Each number is 128 + 32 x the weight over its row's rms, rounded and kept within 0 to 255. Layers, rows and columns count from 0. The size above them is the row's rms in percent of the matrix's.

# layer 4 MLP down (transposed), 1024x256, rms 0.0805, rows 1008-1023, columns 64-127
size [ 95  99 102 107 103  98  99 102  95  94 101 105  99  96 100 102]
[[144 129  96 158 182  64 137 138 131 189 135 157 178 176 137  16  92  91  96 139 118 138 141 179 139 133 119 145 109  76  83 149 126 139 137 170 149 153 149  99 160 141 142 157 116  54 129  85 180 137  97 122 122 165 156  92 101  80 152 152 108 128 122 112]
 [133 131 130 103 105 136 177 151 116 162 145 181 197 125 140 112 135 128 107  76 133 164 151 142 132 185 145  98 123  62 133 173 165 146  64 182 123  73 164  61 194 162  64 164  69 151 132 138 159  49 124 189 199 158 126 127 123 106 112 117 103  95 150 123]
 [ 76 129 139  98 137 101 110 117 140 145  72 182 112 127  72  56  97 118 152 191  89 143 159 109 116 206 170 125 117 112 150 113 143 137  82 121  91  76  72  88 126 155 212 136 172  84 147 153 148 156 143 124 190  58  86 147 154  79 133 116 131 116  74 125]
 [ 72  76 157 142 145  67 121 112 142 129 150 140  87 150  75 115 130 159 159  85 124 147 169 156 147 163 167 114 141 161 173 120 105 193 148 123 149  83 139 125 100 128 109 148 146  96 183  65  93 138 128 122 157  74 107 147 106 170 157 138 135 121  97 160]
 [138 114 172 141  89  92 177 182 115  53 126 112 105  59 110 113  92 150  96 129 164 128 127 169  96 154 113 142 133 156 132 102  95 103 122  97 122 124 130 139 139 108  78 145 105 159 161 186 102 162 110 107 119  87 117 151 109 146 143 106 142  73 172  80]
 [133 148  99 153 144 159 154 119 112 107 113 167 159 127 158 120 124 135 169 138 152 172 133  95 191 159 107 119 106 135 172 168  92 102  84  82  87 142 145 122  90  99 119 119 221 168  90 167 163 160 123 116 102 109 199 157  52 117  93 137 125 168 146  89]
 [128  90 160 156 101 108  91 146 160 126  89 156 111 137  81 161 117 171 108 136 161 126 120 144 150 147 122 135  99 128 101 156 142 163 107  88 158 126 181 130 112 123 160 126 179 152 133  76  81 146 133 173 158 233 167 130 161  65 141 161  90 129 164 164]
 [147 183 124 139 113 100 128 117 153 162 187 102  86 105 130 137 108 110  87  94 105 131 141 145 125 132  68 134 139 140  73 103 185 132  73  85 154 113 161 156 133 151 192 137 135 140  93 168 174 151 145 158 140 121 132  81  98 105 128  92 143 109 126 157]
 [136  79 162 145 134  72 132  80 142 133 167  66  72 123 163 160 122 119 105 115 158 138 161 108 138 149 140 124  51 189 115 121 129  65 143 127 123 103 142 129 124 143 170 128 148 123 125 116 136 230 149 134 146 127  99 117 149 101 163 196 114 144  98 167]
 [128 140 143 175 110 152 105 114  80 136 183 162 144 189 143 131 154 124 139  92  97 106 120 125 192  83 173 111 177 132 137  85 117 205 112 121  86 156 136  73 146 101 141 126 121 135 165 136 118 101 152 105 108 154 109  80  79 171 120 135 115 151 120 151]
 [ 65 147 168 127  88 138  57 101 145 163 108 128 174 114 123 185 147 117 138  89 119 165 158 140 180 121  82 107 127 113 177 134 126  89  80 125 134 122 156  57 149 139 137 149 114 169 134 129  68  49  66 125 163 126 107 151 126 125  94 144 167 143  97  83]
 [151 131 147 148 125 125 157 140 198  54 109 169 179 140 140 145 110  73 144 100  86 105 160 124 151 130 232  64 150 169 164 213 160 134 121 122 118 103 179 108 119 102 158 134 118  97 130 118 112 145 115 115 121  94 120 183  91 126 127 142 183 137  84 159]
 [ 52 191 164 125 143  90 126  94 154 121 129 113 133 118 133 103  93 100 160 119 161 122 201 110 127  80 142 134  92 147 133 140 113 172 157 150  91 143 191 121  97 143 118  56 139 109 188 144 126 145 114 131  73 162 140 194 117 125 149 178  78 110 153 108]
 [167 112  74 110 140 198 111 115 174 134 143 153  99  83 169 158  72 119 201 118  88 101 136 121 126 123 127 103 113 144 139 127 121 132 100 175 141 126 184 125  94 113  79 119 138 101 143 186 114 128 112 142 161 126 167 157  89  98 136 112 185 106 137  87]
 [112  90 122  81 102  69 110 136  36 142 123 174 122 120  84  67 149 197 116 121 126 198  91 118 129 162 152 118 108 130 100 207 115 115 112  74 170  71  85 152 159 166 146 146 165 155 168 163 120 117 177 138 112 125 147  63 108 172 115 191 118 115 120  97]
 [ 87  94  64  95 148  38 137 115 151 151 120 195 157  97 151 161 110  94 157 141 143 158 141 118 108 140 126 144  85 118 132 179 135 153 114  94  88 168 188  87 125  86 105 138 119 122 188 113 125 142 138 103 201 102 121 133  98 149 100 155 117  54  56 173]]
# layer 4 MLP up, 1024x256, rms 0.0928, rows 1009-1023, columns 64-127
size [ 99 101 108 106  98  97 106  93  92 100 107  98  95 100 102]
[[181 114 132 138 172 127 103 163  79 109 103  98 117 119  80 158 127  91 170 113  77  97 108 178  93 157 151  52 152 128 176 147 105 116 129 123  94  79 138 182 136 130 118 145 111  85 166 186  85 103 136 155 109 118 176 154 109 121 114 149 132  75 141 100]
 [146 151 153 104 126 182 134 137  58 133  96 113 109 134  46 122 177 112  97 170 102  88 167 109 190 109 108 112 156 135 184  92 157 131 110  82 118 144 102 127 128 113 135 120 154 161 156 169 134 128 159 178 129 103 123 174 133  71 194 121 146  99 158 168]
 [112 117 179 128 136 122 128 113  71 163 168 114 118 107  98 148 212 153 115 183 143 174 143  94 143 139 126 130 168 113 154 121 146 214 128 121 168 134 136 153  65  95 139 106 113 164 190 160  99 159  81 168 148 119 135  99 146 114 140 107 125  69  72 173]
 [129 123 160 133 178 151 153 105 110  91 158  72 101  72 148 132  91 167 107 107 117 101 142 122 114 133 142 151 162 113  57 158 174 113 111  72 117 112 168 145 133 158 140 155 159  78 143 154 144 102  87 200 146  89 123 172 147 154 146 110  82  46 135 118]
 [145 122 172 127 166 120 157 120 130 108 111 127  72 135 114 154 110 124  74 110 135 110 107 134 143 119 140 127 110 119  76  77 138 127 138 121 105 145  57  94 160 156 155 108 166 117  92 117 104 106 132 111 128  77  84 113 186 166 137 142 143  83  86 134]
 [121 100 130 144 151  74 132 134  78 162 115  90 156 162 146 187 182  90 127 109  83 120 181 155 102  83 105 165 123 114 139 114 167 134 147 150 171 169 200 157  98 144 141  65 154 128  80  87 121 174 107 186 100  81 111  76 177  78  95 120 115 103 152 102]
 [111 112 137 104 124 177 168 180  99 174 148 133  83  82 147 139 121 134 104 189 134  88 152 118 122 164 108 108 153  99 160 107 153  95 108 127  76 166 119 119 136 201 155 128 150 134 134 213 145  88 135 126 134 122 145 138 143  92 116 118 125 133 139  75]
 [118 115 148 110  87  85 108  98 153 120 168  92 119  69 118 139 132 134  61 182 151 191 157 106  91 130 152 130  76  97 122 132 137  90 128 123  46  81 125 113  86 151 137 141 111 172 104 186  93 148 104 158 127 125 183 116 133  61 137 107 160 125  62 156]
 [219 146 134 166 145 108 117  87 157 145 113  86  93 111 116 174 136 109  78 151 135 114 136 134 117 100 133  99 120 111 189 134 172 150 115 116 108  93 122  91 170 153 144  94  87 199 198 121 137 164 125 147 129  93  91 201  83  94  75 145 131 145 126 104]
 [ 66 199  87 163 127 146 138 114 175  78  88 150 130 122 107 147  96 130 116 100 114  81 141 190 162  37 115 155 107 146 161  73 172  89 125 183  98 158 200  68 114 159 132 159 133 133 109 103 181 129 139 120  89 121 112 108 154 101 123 123  86 128 116 119]
 [189 135  90 194 150 147 164 155 146 117  63 100 214 142 143 110 140 101 136 188  98 179 131 156 121 151 152 107 146  95 160 133 138 133 199 105 158 117 109 169 130  94 111 114 108 131 154 173 121 204 153 131 163 152  81 117 115 127  86  97 154 153 118 151]
 [114 149  96 109 140 133 134 172 175 152 178 116 145 120 139 157 146 132 101 113 156 104 164 188 122 130 128 113  83 141 131 109 118 172 190 154 117 126 143 104 168 141 118 116 123 164 126 138 108 150  85 150  47 160  60 136 167 126 166 182  73 112  90 198]
 [104 144  97  78 138 154 189 159 179 127 104 129  56 136  92 143 109 140 187 112 123 127 146 118 110  61 149 159 143  86 159 131 150 132 164 142 125 176  98 127 168 168 179 114 132 101 160 154 129 119 165 170 122  69 155 117 127 134 121 144 121 122 127 119]
 [152 130 151  98 124 108 176 122 173 102 115 111 126 153  52 121 111  85 147 133 108 133 196 109 137 112 146  87 120 167 157 169 102 132 137 164  75 165 146 147 197 152 151 142  83 129  99 108 119 135 160 122 116 129 134 149 136 113 105 138 131 119  45 167]
 [145 106  71  77  89 112 103 109 183 153 123  93 138 117 154 195 184 181 156 157  89 110 172 105 175 161  90 109 117  97 181 125 126 139 125 152 142 171 131 117 140 108 119 167 110 167 148 154  68 148 126 123 164 115 125 129 105 175  94 114 136 105 144 170]]